config.toml
hidden_size = 448
norm_place = "pre"
qk_norm = true
parallel_block = false
init_std_up = 0.0305
weight_decay = 0.076
train_tokens = 289700000
Each number is 500 + 25 x the weight over its row's rms, rounded and kept within 0 to 999. Layers, rows and columns count from 0. Numbers have three digits each. The size before them is the row's rms in percent of the matrix's.

# layer 5 attention query, 448x448, rms 0.0803, rows 380-383, columns 112-223
092:498504454480490483499497475516528445530521501546448502507482511514504503503528450527498486495547510487469550527499448478438533505503532488505478475487567522499499475541481493483535517497517472526478449543506485523476535472486455504496490522534536491506502469500509502535521484494500491515510484497512539511447479496490506496487561488478
100:480523482505488468509474484516483482547504508470529486531508513511485503513476531539550485465493531491494431489511524512507508486495495522506487500515485533511516522473498460466539508499471475503456507524483487503488477554526500516498533512470501533551511526498524489469459534511490483472481481465529503521467517514496440495520476519535
089:478474486509500544497465532537517539535461517480493487505513513489476498501483522525490541504521490542513557488504499499454486505522483446458510518518480487495516502475527479455484516512532550512482545499520467475503516484504498494513496520518485499542468494510503496503516508510479521504469549434509523537499483500498524507484518460527
085:477476438528511520486497506525534525527502506521508489530492487496502487583472467530518534496489498496465460503420506511515497524500511524516506497510499505479477521524459582491511484487468501566493481545489515498488510503522459484495466533490535482534483501498480497543468524522489466483538496497532506495465476480473491495485525527525
# layer 5 attention key, 448x448, rms 0.0817, rows 380-383, columns 112-223
098:443518540509484516486507532467487520460503551512481491527495478533459471479527472511512515517526513475549517486514508519489484523475513539515524498517571477528478549493496482485507504518469503468509560528472480536506523490510509500501495469515516512495544518498522503460492485497525511504511504533513516500528471485507519482476448527470
103:512499477474466492511509480545523450515529495498518508474486522464516528486464512541478498522489479483478524532491467478507497494510496503503494493517521481504455511513521468475512536524523495540541531502505485507523519496517453492514555515500465530512522504511492456488486503507452461479509522496490513482516465434527546471511496507488
099:507520485516571509495511497485524453505546526479501513511510491513471524513501508494491475482450469551548510527524505529523510529477515511568532464463510506519497548482454466516515497515510487504480502490492456448491475491488516500508488508529510476470508499483517477474494520520496478514501544508506477494487450497446509482530504520519
092:483506469562539511470509511491516485491466505486479498535532451485506492471465498535502453506524477505528520470519529489531514510493520519505520486485513477489528470472513477485479494515522520478524531489514488493510528514505511450468511520469482532516475489521474523519558510530482522453562508492509493502482514517549515471520519516469
# layer 5 attention value, 448x448, rms 0.0875, rows 320-378, columns 112-223
119:499525498524512491523506527503551484502523539450488494472515525476474488537495489523483553524538527522548505485533496507510497530456491475532533468468510547473473521480454496494538512519474502460531535519533515509486473486532522469506509478523530500530536511546499517450498491491517524501485465454536521480511459522487534523510517491484
124:490476502452483471477488496478510480514481458519540547460495486471478479460477535492503516476497548544518471476494500528459515498456495491525512471524474474502478521516555521519482495531510474507508538492491515468497494459470481516506514461521511455501505492468550499462518490562483476489502535499484481520482497529487456492535496482486
120:519494484495451533475524490518490495524511495510505504499487513522512456486497440488425487495444544536491525516510496530490457516496476476485487499441492522481533459494434527509518467518526487510483467512498488488517504485489514485515500477508518518524471518502525531497550474523463559553550498525486516552508522500455517482506523536501
121:500468490510520476504501576483503517465503508483502498473493524475498504526519513507502509515487503518564504502502517467486495494458519505497511427527489552501487507485521466481463509476541463479486488500554521499486468464498541495530521477522488510511478499478497472519485495493469468493487481506506535475487528502518513519447548517498
124:505480508486490498493472495528515531506493495524498529502515506449487494494538526478525523488496476467481505517495541486473515503472520504513567509468505560506461510508474498475466494518551484496515499495524515518466505524484487494466524449503547475522455502473504492513481469490531467519491477485532498503553484514493488498492491508472
119:464469516427536490531497504494542550496550496520447462528478448501530511446488487488537479479471509478469535454510464480463458450490484475549520521513506458557488551493498484536519510511535478519533499510495496523483457500496508509523510494495462546486491470512480492515498497531483546502488513492489436516500498467541476514521481473512
120:476493506508496559518531461497547495513548484445506535486492494469485554500537520487488531504517505508508474488516535542518492487471486468534462487516470522462483516520510512499459521506470513544509516508503503471526512474545472511541507505482507466489507459534471514486501473440500491482521491481489478488490490517515462479495463494422
122:483539502492486512475509484518531504529519516498530513485514525510489494489515508475498481515499476501511519485499512507519469514473444504473512486501487521496520469512490499491507521511486528465495496527509485530512481489531510511489541512518464503514516504510520535515495509495515461505530518509535500509516465531489547513480477537543
123:495510533522487507466494514530469531484512524488482464513491524443463508551457501482442502472521494505471504488476480516501540526530535506535541460502514480524483479509452479485487525511497474522512472501533499504496480524441499503503511509480535439505482501470529501506530542547496501509522489520518508481527493448492439453493467488496
120:499481495460524517494447480503504515479459471482466514480505488501474503478521492473542505546495508516501509488503520484515481497447466501518487470510526524504468500481480506504517556506483526482484499493516490494482488467496573495511496533503523493508515484480457515490466542500495502509438505474485481506527503463534530494480523513495
118:488473570492485525467499513496517492480487499489496532543455500499488487495484561483461519492529489548522490509495500483459482507519534463468509517498526496516482503475479494484477514506475539513526491466455489473507522502498478482485440467532498509494494501492457445492498497522445469494500476460474503514474485526467542529519524454511
118:482475516524522499541515507475512547456495492561494506530497467467481490497498485566497549478542505487513502478505480499494459477509522499521528497500484507458499450521518528534488547491489542509490467470508467477500479492466471458484470526513502502522518507497464501495496487485513506538491495476509499540526501474481495494482483457475
117:497489545516500474495496510540456462497493510463497489468494488494463518517501514533501546493500478519527519510516524467503532449504483506509461485524481503492518468480514502485517508503513522474510523480533476492521521493498534499494497456514512526549536480549458492507482513488481482491489472528500523528486460503526492480540527495492
126:531505448478491503506525505523557465494481508516527487496486518481484493504525484497528503525525536513487516491499500485463529512513491483481505471488511491462520486508498492489532509532527528501489461574475502498519449478488509550485541514524498450476477486550481510507506483555528462468545537519482491482531485486491521505504501504487
115:480500513534512503495466516521523488542490532507490522482510542487488509468535488498479540465492531483513477535525504471507516482525496506501524497524491482471509486473544474479559509473489459491507480533516503506490482478481512478496546458437452522479496513490533506507512475518515489527504528511473489531461471493517512469503509540521
122:549478487478494490423500524488565496512507487499463480504435488492506490521503496475492509493525510506545469509466512463548551479507487512497465510457501517486498477495513535510563517481488471473485494487504479496460489531497532479463534475482504473505503516521486535479518524511475520450502504545473492519539486494550518471513459481466
124:509515494490480493485516494526539491510481490488492491464474534505525529525509521524476495475484470495497504491514471495494527509493469502492451517482547469484461546538487484458525482511501507470450516477510519510523458469569542520501507521520496503502476483490509480472512490475526491448487512513478495434522544469533517507538502449499
121:521462494464461477508508544527529469513502484523487485522475513541504511492541487503529490513515532489534521514526494498541478496499524495516466470462498510489517543529492510468476488489467493494490474501495487510502475466573462470523486476502537520514503467523527533500518515447468475505471496508474509472468500460467531493529460501531
118:510505513439489497495468517479493528532524476484475458465509556502524480484525531475522514499445481518515485483503501486468462501478504491493512452494529514493542524487477478460457469503552490487517495469523491525477499464472520528528471511479462478489477523514488452528510486451552512479507522501532507464491496478472510505535511485525
121:503521499479514506473490503492475519512504531518497529488520483518476505481510496524470530506448505502482508501493530478430485453490517449471470442505488498525491466499493475477494547544505513534492554483500521523491508471502517500477452523471503460497470516519500515519483520497494483523503503497482474526491508513532510464514497485434
121:467514482567512495537502583481520442466506528475498498471505490457499501497468472526487448520500483515490501480484518504483455487522507570461505492510481492523462531447478513541490523477484513483503533509508456496478505493508524500513522534528503480480466529499511477495503513509489494535478502530488496479507490471502498498475495472497
123:521523522503487506541482521505505473472479514517538519506489517466477528508502525500482556557491468502477466521515547512502511485503495483497478501512505457501466497527522519502511481487478470504532467524481512497476549495499533480482490550511528463512478533467523505506520477528497494476476474531511533500521521522481529492435493519533
123:504489526472525497540554514486529492501460522504529514500497507481487489501505521454467461506510459459523487502489487504535471474484484548461491524468507489540514512502520474527464459490528503541541470475488514516442500485508544450474513490490500491476497547557467517525516474506504474448481516467498471521520570477555470472480488592458
124:512494528494481473495503503510478498472470517462497495515466495507468431494491538463514493496501475533504501489468500498543508516513468526481484501491514545530496488486496529503516518455511444527493507475498485493509489521518501501514494501489521518500504453547546507528493473524501483485496457494402483512519519550469457533498502499511
131:516476503515525504518520521502476489506508515490475495531455504479468528497497521468509493491488540527488467478510521525501536517489519454524510509524476516480523536520472482521456464481483475508476499466492464483506555481481451489523521495512453508482486478526457477508493498526488464527526511494514484528493463482477467518512519496508
117:549514485497527492500522507513517478500505471479501526479479554552488513478489488475467492496517433489481504465471553527500482489491488500486530514455496497541479528516511512485483469524550467469514457513508538473532509574475521481522504513524463510491527463482486529520487488473534546484483498532476541537514512512525488485493492508491
120:477514524512512466482467479494507528522474505468483545495512532471486500490497514498462520517502494514504504489480502537515464503475495456442465509489551505549534521475497488518514474531500515496487523487451491557473505505519513468504512535472478490519490476509451514446505514520517500485509468503462503455489486519456488501461503480529
118:486501490505536521512533510494458508552500489446436506514513516498495520514537547431529522483517542525481491507516505488577503481492513489520525484521468507482492535471482489512517479515486485465526502523499531533478457503508522508479515505551487533493482502473496520481533516509514463479476509544495517499522494551432497483511459439471
127:491513510479497494500473459512515484515475515563504469554506453466430476532529509453509530498504509507528521519511513504552525499485459511523485507484479494485494505504470512471498500516499519518462505482496497518505489495486486540500468501497475495510477479482503519484491499512529516468470511533512457507501511513508532511524559500521
124:506470503513519492495520468479503497520454466505527473516516525474521496552534522500482493499492505517500449544424465496496506488416524490563538514490512526501501471497491509534522484495542502488525459508563516478508480499512512518465497494499542491472505518515506461505505491504473458508500497465464476542500475521473468547509526543505
127:502485537544494493451494510463493499453516485476492477523480444488472527476501508470493541494484484473475486493489501485501512541531485542502485519475515520494518454428530505503507486473488459478508498508509482535470522455497471511520541472548448490502483475531524426516526491485517445507532482516422500521506507502486535482513511478475
124:503478470536497516515485530496489550522482454511505503499467488492538489471511526489508467493527481533539477512511498524492490472521497510536519502498522476570487484512443560520486450524504534466485500489539502509489485492507488494502502474506481495533458488525549466495521489521498505514519509524487524490545506528503493479501448542474
118:472536477526497511520480531507489499519490526531506492493458476481525491504532500504460518523550546507533509501491505494476483504548504489482495507516481457519499518498458515551464467483521489520517507492471516523497459485498455509580481500460492486498448524493498503506504473489520485515473531535489534501491486467506503505547579483510
128:489449452512489480496528474505490487463546525488499469461521535497480488514487498481443555515519519470467484507483519525458489552467504513520519530506484484506467486561530508514494543504517514449494517486541496492493503456529480513502478512499469479484509455479524484513485494515508532499524457541488499521561509455542516540514503496532
122:516540534512550523489525511501512526493500497507484513522480498532517536452517506498485502507512539506519488519530506533526481512465544516499527520516526503548487514511439518556499451513502511528526516517483477507492482479514537521491467449503475479530525486511463494534478479505532463531510494495464499507496467527483498483524524481500
119:504492499500502466501506514489465470508467523500499480574480534533507436510493504534456517514496520476512531487486514500524478520547483467509525499480522530504518492496517500478438498482498562524467473486505519517491516560501493464505519519497451480516498505472489461494458525530511492504470532424512489512530496474547519472499507501510
123:503451515447530488503462502528509452477465470497535480537506503519449491513462535520467512478501514506524518518524459518533510466466509456520507526482471494498469452523522454522464497466517566431502520489541494530473507509527532504506491532513505487466508494470502504494497487532494495482536494504508514487577523515460551517525510494453
114:538534485486492577526475492533518475510506484488473525502508453492506503531499489495456500449524495525502514505499511465495521489434492532534529514544487488555465520511461486513480503543517535467485492476499515463516487496463556480525461483485525504511469480489473479453525492496472513486482520551491531485501492448493503476478487483511
119:465531491513500497474484533491478440541525492469484531502489478528510503498503564512516519487481501511515483500474497516498517522503457504517491481511506489504509499483493506490482500492525490517515502528529491458514502493491531456492527519543476550489505469502490488524487474478445507522491424473505455442495469488528458458525457526520
117:477493487504514512505520507518525510473494536491535515516465537522477516518513500515502479496467517522499512545505455516497476501498516459543464495476532494498478539478507496489513533484550452531510476497514486512522483546480505449523472521517527481561484511495466474457527519534481514504509506434518525493500481509504506470530478540521
127:491503508504544498502527581502520489533507545503458457458445514443517471521553458510467521464490497473510451492504538506493519466482483485482465468517552477506503493527502457520482470508512537470524476467522494525517505489517512463501499516498482474484492504528502538485496491491507510486455493507513537512515548482498499536548528493576
126:464515545515492500537489507508497546482536490473450520514491440505504486500510496518530507481494506522500494488470476509512505447491484525503441473501445517474515501505498496488481478500470463490485454517514490470478509488468516533481493553514511494492511504495508505583503489539497518488472511534507515501476490482539564525485464471487
121:474433507501521490496499517477517479499512502491517540478506482481521512502562455509532478481485463466511492468528476470510496518498497479492494483501506475462500509507497571534509493487469484485502498534551483530514509456500490489521473505526470468495471502520503491503515543446479534514473508477531538544495513474534506518553517503468
125:530492453486509497484527518519484509529504510492485526523539541490460472456491525518487556492527489509473491533494537510478463487537535468462457467477526489512489499506491505462489539502492491477519490516473532516490540535491470491532485467475502465528468528526533547490511533505497503500461481465499501481489507475530514497498503511461
124:479526482478506509490482503510531535533560510518519568485507492527502511509508545490481515515505478529438502517511506505496494472468523489466487515543529530469439481493453528523503489525522509514521483497465497488521538507528539479464490496482517505538493528496483509505552527507496538480498503499510550479479524457543471488473523475486
115:473481459535502493541491491504438500494469494500488530508494476420485485477455514491476441517522468459504462511496522482507478498517514508472494497458512497457453437478490503460488518501501492522477536547472532525503481473492501494513496520470522527505487488445525479514506502505477472533480531468487505518518484494510543484504537512499
120:490553471482485470515521521524541482515503499511506496525527493464462442500497496496450531513522515518499553506509467495482503509499511493539543492480518504484469497487495475519466512444516494533489530517420486531478514539498491550503491495517502541472513502511489483468493451487518505508471503477492510501514522528496479490498481511467
121:524503522528521486455486490465472485440509511485448527480472455453497471506499542461492492531497507533556562482506488505492519486514479494453511509548524528486476483492448521511485485483524499525460550474522478488533514482489556485492494519492500494510518477533459446478537503496521471472549501487506568474518500469510487469514522488463
120:515495497455488510454482498516510491477503563486499493498502502509475494471506484516461467496508497469525526507496519515490473507500486512515529529489516514548550505526500493555478496446469489516501528514508511476481479437539526523483472480511474494510496441503496502482456500476537497498474471511524519505527520525515523567509521532503
128:506503515486495482485512547548503482457524472509471522459445468479440531500497484496523487491495541503539523519479519531473492554504504500524486516485457511508491513469551507443545473498515487490520513525463507525515512534492533504477480469536478460510476513482482508497498531461499512525511476506535469528532485483540462502446461507474
125:537464498503473480478494524522508506490531531503507544486493538488511512478510525516440513509523500509502453500510521459486477507486500498497514470515497517460546492514467477513504503490485482499487492501453458441534502529513445527519538505439473538471519445494453444543545490508489475496482541491515512462503537500516519508488485502506
124:492489479487461493496507491475539450509510503494491475486512524507508476492474478531552525526511530487487428522497513542477469455528481466463470526526491524530517494535526518482505495491479516550519512490506488519469468449436524520514529471468494529480507491528513495522484505464538453521522524515552522527524488487467483491518513540479
124:524524531512503543521515564501456510526494497540487519553517470525479538524523506515519444487511496508545511503482493509532496480544487506447496501521522520495483500525504485518500494490511462480487470500523493503492446565455474513499525563513461527511492531527518546512500491462461474464491438484512443529487532501526489484466520486507
120:494524541488513521524494494512500468505517497491516498521470493498507485459458509477539493489460459529468474460455503535523476505554479475485510512518552492505470510478508519523516512488501436496457529524538508508489489496533514508513495468510480497493504487510519515576492467511481498479472516504532526527486528509507527547503452489563
127:504538491468495502447511489501468504517475529513499552500489538516515493486507513549513488488555505452486498458529526504483488546496514487495521493493484494527481516503538493436517513470471521500522518498537514508501478504525470499519472456444481526506467516469487455475505491477489494487518494455502510543492517539507472534495498513557
130:489524484519501474484518535485491484551463484485522534503532514498468507515506476494511483530486514533481480512498492518508489484494466476471469509479504483537477512517472514512530504522508498504494500455470557515500451543517490480511467509492528488499505527472526464514465473485498501463465514471513493487453512478463471460525500452505
130:448532499480514480486470527507546550535528522479513521498486446536522513486534570533480529491510495461512482518503466458524521489486440472466505501513508503553533524457440498533541543510518487477500495498491504499475482446526484518506521479507504483492517469535516495523474517507531515479480483479507494532551503519501478517489474475503
125:479509510458556466502505502523477468531503503503519453485504538506489533538507467525472500485549451478514551507469459511504497468496495499549473487501512549514457512519468518473465461499492479494514461476500495472455558504506449547510481512489474492496480524524484504474515520500508451499483467473521493486474484448496482508492498575520
127:494453492491497533542510474503474476474535493484499502511504477481489496521552519498516511514473501539446488549485506488465513488530481456512514513497474543538460544482485506514479486505503497481494535522453491495489510494467506517489478506518496491465505502491514560506451482481522527500512490555517492475538509525529486508553463487500
# layer 5 attention output (transposed), 448x448, rms 0.082, rows 320-377, columns 112-223
122:493521497470530469555480527504475504483479547431500464470485486488527518479499504512495533568529519536492528497516488524490497521488488491494536514488548555534517486528511559484513487521547487480514553489519525494527495523523543474521524510480574495495469511525482490519466536515530507473528435494525533471509480530487491539523463503506
124:479519471489476489501508518500551483509473459515499518492492518467489485459489503493514531491495509536481488507484498510476516535508511470490521479503476491488486530506559516558521504533520500477517530485494515469482487464456493544519453464504472481501492509489550523501485491509490491517536529530493460487478519517474448514529507516510
118:483483523525477503490498509546531498464504510525515500498525501528504497478469470514488504523458500503453491531539520512459518505460475482523515541468472558474546499514509536483511452501511451536520502490503485484513520477509533505499534507500486466505476522503482512502495495529495505461524493556506519538496509514476480454501532510520
116:546499498471512458491460568447501519498510568462494464507497514479494509580505494530438525484479529536549511449532526445481469492492478501461509453508487510496515499522516468488485479470520455506492480515528540562476483456492477548519473476510491500507496490477487483496475497472489501511538471502521547500463490527556523493464523504472
121:485500521481500506504480501480517528523480497475510452493498502473489501500503549526480487485496508496485536532474486493469487479474485514534534529452485551492490515543481500485501476490507495498469489497502499527461518509479491513496531439463524491528466503408552489555469489497499468507463516502477502491541528519492515514477482502470
119:469518452434508482512516535483508518470503488501515496546455459542551480426493482523482505486488531464474504472494491520480463453510500437502513521495496495534490529498495495510500495521519489461482514494508479515472477547502489500516541454476493524508533464520521499481501509524514548500529502494536504485469505460509475488502532521487
117:490483466485501519516507518454541448488479485457526525488504491535469525483543472500527485480510481495536503478495523553494484496500478500501476511526465520471505545518496476530487534533495484486483533515470499470529487448522496496522513487474471509506533519488490552500494503463464475458523488480480468473503483506542490501502483491451
122:475539498487454467467510477548513512559532490499499517462502505515507507521509465515526480501496474487504531445446515503479462553533469504498502481479524524476519499512489496476521517509507526464518491548486433547539492485547494524494475498481465519518474471518500495484491537452527471499470486481520453492515478516478520523458516497513
124:478521507518462480499506497463532501471522542490506509535508486461493549511499530495501517474503486501491484463492472515513524491488512481511513510514562473528470523496452460499495529480454515514471486519471518520514474544448513476470447515497515451484496482469502506505530525505478490505490506481541451509485498446472478489483510489505
114:516464488442533482499457467493451501498481484474479522521506530495446472497515493458514517536498495521508546490484500482531502454478512500526494498513522509515514511502496553516531504493461484446487480477473450453513485472483552514526487544527544514498500439515462491486494531486488540520448498478496448508505486516540518505492481531525
121:498513539523502520481542518499544459499481512514503537503476490477519480488526533481437536505530485540464535504485517472488485563491516490490490484505486492526497502487470493511482541454479539515507515489442478468513508522494463496493487527528523483507541460499492507523494516469479493504531492474491478488457502550455533522510540479494
121:498470513569485485493506501505536531488488495512518492538502491500459506481507499474547540532519498489484536521497483490523455487522551505529538506539493519516524443560528525481480552545502520522494510528464447497521467511506515476516486534522462474520512475471489504486477498496508516493512474459509505528499475497479462479501489495466
123:500529491526494448452504515534502492502464508451485458480483528507503503530471484521501498477547503477496458478500503518508481464496467545516481499522476478494495462481547478508513496509519477469492533474556490477527501448491525532462501515509528496508495480558510505499512510499494473485504483484545516499498506499522479493555503458464
121:525472440483500481528516515509530515454477491531497524510472487473483506490518522564490519489502530490479521476464522506454540558485489524511529477494498480488534473457469527483494498530537473520515479507479493484502460466462486565519506482523540457484482483514519486527501477537510467487505528541451517494489506518530511523550465553494
116:509476510511488494491531499473516504496476533504509497529479506507457546457506510505470560478519476452491470511550471471512497496554507486480505473554508475504538525529503459509546541457501492505519465495508513506510500524494489510516526489458483518503511515498559528509545445497498483500498487502498492536514460486520476425484494526528
116:525449515512513526451537491497554473490527476470483502465450543491512520529475495493514522481530492483541474505500491500525557483491487509488482524466482539474492492505496539516506516490493513496485464516546462445537521488518537502475507449490506455450529540507503479488521484498451497434521508524494488503534490474532478519509487473475
114:501482493451511511486534457474491487487520461542504491491517513507516534494519502524498515469489489497496536458480467466460496467482496509489470499501493470507448527512525492468501500536476523525488542469482502528515483444526515509502485527490508510522525484458461457473491475516465500491499517532512487450543542460483517476527528496478
119:526477513488479466481485545464503473485503480507521499531486536500502521494528484534503437531511487465503476518532465499485507503466534476473462497479477514482489521521498533478469524482491494492500456550493514479554513506570462448500501521514506507499497495515555494526550520480496496553509511493456530505478477505469552504533516469542
117:484516517489486471488483519493491533528545520470510482459535521476493472504518497513481500474477468501493470484462480463516469491481488509534510451498564489456518520535521474503508471535533520519489509508504502481457533474486506503472506502486505471507525523531510515541556554530495508475493533526484518487502498477499521518540509492510
121:484512518490473504476548501483479483498492513490477531484529469515478514526501471460564493531473511508498539499522536498470500502441474457544472515541502511515479492516515505476489550552525513544512504501510494527477513475501553504437506482490471484509486478517500514531539518543506512542517508506507514507498520508510490480557517506482
119:469534475526500550516477551487541441522507536461517476498482520468533520498469483532494464504441429494482462496496495516473496481491537560453490479512482516510478513459482493486516526474469477510503510501522447521504473536511517506540496537517494510513469516488521472507463512513489486499517504491469499506518477491555509506490530472492
116:495523496511513508480484505487497499464495479526513511481472505513466516509489514466483553489474483546492480517476527517503582461511503527537498449507521494478465486516495543496483440504487479516501481499504528502476541537534525467491504525479521496503499531459522479472465471504544483493491492492485468523487490512506532520469530535550
116:539485512493551469519515509492501500504482505492505507516497483508477516505486533492464483499519456495483524457455500527540476506493473556483457488488512519500489469478517480498511444509510529506553503542475485470478494517509530498477504458492514513478473498533476545526479506500540487520520506498465503526488542495506531473513489538445
121:525516524501474512478441514498543520472499548491542501512502497498476453528499497468481530534535500557478494469501481481510503525461477502452481485517496544509474515475484563477521484480523467505498500481477460488511507514471513504509511515482477467487494458550562486505466483527504499525484433495470507489491573525499505482520531462478
124:504510484560483518515468536503470540542539487450502479521500462505500493484485510472515483506527496529461456475503524514539505513537528519500485523518509503476478517545521435515508494492463517465477509462475444534487569487508438529536494465467473558520485517536465521466490492468471494511562467501531491497475457497485457489535513502505
118:554498459458517496477449536491472468490519480501508510477532538518485490508479480516509529474489446519466504478504545516440509489506516505503526476492511499495484541496519535481504479509539510456516516494496499486566543542457500531480474473519500508490485489485476492509454505463505526486503488522478529537500522464524473474514495525485
119:461500513501468515461525492470536541522509502483480518506502505466454516514495499461490514521493479524494522485494477529505474472474454495460469520485509519542507520502513491495495476521506524468536502500488488528487534502522489506506520494448500454505487493517476450475524502484494507514472491478486493447487493478487508491472523498531
119:497445484528515527508529494520473494496479457451516527476484493528546525569559530455521506493483527491519498570556466486560499483501523503478528522525487482470499482519508508508500485476500511475486485481489505476493493508449506479491500545515467497461514500529498498488491536479491519520475521515498490483488540499489527476461442467486
119:503480497515475500508496502492532501511492520520512412491465493492492524568518509471481508500460531459515525497505505493524493555496485483529535557488518520476528505512499528443535500498498469492520502465500482486545513482492461515476469544476489499500486495483532476520482490499540518465519511512509494508520529492513517518485494499526
116:522512478495489468506479507498498466512474479517474467501475511506504507474500527480517514498521448505523545551461529494555508498473498516564496523499530515516487493522479514489553444501497470464506507490578512524493457484456471506477510494495492514471461537502481505497510467582423488482466465465486428504509522476455493512529512514523
121:538507482522490454494502507480513532472548515485513491533513433523487538525524519481522534499463457474497515485487466484500534562527444502511543516498535486491492483474494445523480538465509502531519521476505495542474495471490515552530530456531456487514493467484502473480531522467518469464509528482467450529525537458487499491460537475483
122:490469509521511504516498524494521526515528477450491511487487511480502470445485474485459454522493470506528476482523503524493478493509458499535503539500519460508530519526505475518503505521526489473502502487546493542502448501489506512493477502506466496516504497514552541508525541516478541458515487558510466488553495517483518526438475507470
118:532522486512513491481530449497478516525461520556514473508471500521504503520517511475483524541500542486532546523500481503495504523502559495460480457485477492536464500491490503527462458516498468490503522534463472497503499509517484545529486446484501528492430532485466450520526474492463493502490510547454471492477497479540529531511559496496
118:517506507482486457451501498498488509431483478499483511513511507494494542493497522511481539510509463499472506551491462510476461497533546521512553522490496486485461503544533489546493494525485501415510521490519457494517520510514483490499448511476476528478483520506525448534466504442453519465521462569460544492528496475547497484533495481495
114:522506488487502502489504532463478472530488514521493524531479493526500511491488478506465496495495537517530497521503490494495489518463500493486527508539531517531502515514470544538506471489518510518495502510477481515477500470489521501466503502525468475467479497499476495521458495526571447537527481493487456506539481513474499485512510518481
117:487495507506519503479532520481468472454482504472526467564464512516548475516467520496520511501538475475493526521510480493532478534525474470495511529486490554496511497482528481461461506510479532496487528515486564510480509565504502514535560483486474512476499504453486491547441486535451490501494498440513499471513499486509504470499494507517
115:471484528490510498496480515515520475476492460508498489554521524479516489507504484498464546471520552477482497468505492511517491457458515435498497501485501504474467465501509462537490499495498519482462535468500505511498528476546530502514509551493548513507487481450507527465536432485511486472537498482473522521519520494459520520471499485472
119:573498496502517542530493446508488515501475459471490495495492484492527513491525466510498464446512492533504491511485530470493543509502512473476546483548504536534452483459487519520455525503498502479486509495500489468485491497490509495529506465495509525503466507510496499489548467499511504522506503524505528478479502509457509516502487471538
112:479534500502514469458506512497520498503506531479523503475499521487537523537502526456477543487481496504490486478486485500486460489509454487511468527525487480545483533448515492507465502500518505503502520490538489508556486516545544490473476505490444482501480481455459524519503498447446492489508489483486463490530486499517488502531447552514
119:506503504483484530511479492480543492468523510484468557495488547504509458552515496518497500507472497515524530477481457486482498485546512458512484482525496545497490554494468538478538517531467504509482517493489463499522498515477507509588470502508490508532478507505508453488533456492467530495474514453496486505495491508503516521490495524525
120:532472469482542528487511548532539486525507526510485454480518484477491452521510523530447542466495510461515491496496499455446514433458498501469448481512518476510504490537488446524490491510513530493470432503492486491538534509505507503511504522497481495468494484526498520497493488481500496521504471540505476459545583516490500537555506487506
120:494523548536469522515499470502493498518532506465489493564484440508554482522524467501459467481508508491475521467480539525534505503485503486543410474505488471464514507505509505488505489514490489506468461512485438486492494495528511510445479570527487500499484475477517504527522500512486506485496467527490521503513497502520524508532479509517
118:518481500477510485500500523517484483527494506466530531491527514474532498494481498538504501502529496443495473481508506497499447524529497490454522487514523499474523501505527560481499525468493464472473502523534461486542475453511471484486511510500491527485490534471506453481556525458511477501509460495526532536488479490532491475505481521479
124:477501466526486511456532473518507509489523520521461492522508505498435507486488499462505505495490505519521498522448507472506488529542516502498453426496513481482502513488447481472477511511499472515520487497491523482483515505468479477473483486505481508537531533554535500499538554534542486519483492493492480496478486481470504510508516489463
112:490502493462523515519481484526540501507572507526488515517509479499466473522491548527521493519508476468453489511537476515495493491512494488497508509553550500480482490516466502474552488528523544524495521486505507475504529474500510475473521485501547491485505547481481505513564507498479528509524502454509512506492471504547494484486507455517
115:501497490496485499503469509473466517490505496547526511517520465464493498479501500450473464530494475498462499498462489496529482509521470471491536533482488500509467476487473541513518508510477470503493503532479525544523532501495503512500545510509524512511481508509511476520527535491492483491488518474457488491515489496555474447460501537488
119:471489472479509494520538545521537501524496520523532479485495465480472475566530459520447510542533508517513504522522451498481522482489503519506509518516518508477473481483476503484439495466524474482494520514470484513490515519485524493455494471504518554504501502564508482469497470487530479470447514505515513515519524504524480452504480507483
119:474481507539495494454512491469530529444543538492461505515507502498444493528486495449513495502504497563476549444504468476480497492500485506486483485518464534515477484492493499476531483508517462538453543453504489516510490505514512493439496518470490469519503484524443495505532565484485481488549484530497513496537495478517474520464484489479
120:518474501506526550513534477504500484487520514502515541514503466498502492466546492503524508506521490444519498474499497489487490483523517473515513495501519475509545515538452479541505493492475527516490525523476512464483500481550498499456515442516531517529487463546524488500529513497496488488518474486500513505521516504529499502510475549485
122:566512506506483519490495545568524482512561462501507483492470462482475516520488512494526470528505522529496538516498495513514464522469477497543485503503461525502492480512540502476500482500492516536478476531479515500498545504506531526501498453543468480495490484509470506502489531483515489476531495500527483517510515519512479480474478497531
124:518405537492497518479504523495485514514472513513502518515510505505477522504508525511491497497505491507501494489467468492442508509500516530497492522505464476503504548495510477489520477480550522503478502499478450481509528524479498482523490467485491512508504489475490449500497501520472498488522549472497522460482511438485495553532500494529
116:516485529491513471480501495505543481560512523477506496464557530505493453481510471514553508543499503469460498502501493503539510503529495460480455486512488518499482494540532483474486496452511486522468494514501490498493464534509552522504522518471464477536482477503535472507494518466530505504521486543558503504507508487502468483529518504500
121:521494521521536534522532524508450526512471503543509541535520495490455546506510555535526467508490523503541538510518453518535529500498463511501516524505513522477499485525485485506510491494490459518504463529519528480504487491469471465516499518490432541497499522512507528464506455506463467511495454497483489474523504468520506479526491468507
119:469522525482521537491468490544508506468508504501482517522477508471485484555484509490544482486491481526466500475469522501507466464520486469523567525519506478496479501501479500517503525497468469480454489490526519475510485511504499493485489475531501518496523495502513505516482498454461505471508483499538516498489541461508493533515445523568
122:510533519495454522462535491509525466471539475524518482511498528505503507481503485522500487513515544521507465482491529447474452538453551455562505503518503447507497466522520488459498514481483526520509497505500479496464448513470494482517479466497513531480496473506482498501543499463506485526493489496506518504484504552523481496505458537528
124:505536480514492479477501468501517505527526419518491523493514514492486479484501496473495474519490510500468478531504468522502551536519510485507470483533468518536513510477460511458533496526517489476475496460517547512479491512531525472462523490523474499529506511498538479484509484557540503456526551481533493514507487479501496510525508484514
123:506514514524528481535482523476548519492543458505518531471506479548507524460517538535507487481479529481530480479537483483476494474469472476478498513496527516520511494443459528525546497508477476484484513489484490496475460449481492500488549472509503505503497502547522496521498471513534496492503476462511494524511498503520482561516504513487
118:479532509522526477486491517497544476493467509493528452495497518530486542486529474501473519489517417456505519507503485536466535435531502499491512450471559521478469484521434478495475474509538504485543482458494507535475532522513508493489480527518519462520484531501475500483477481542494468505481485507535525472480480492550453508518505545477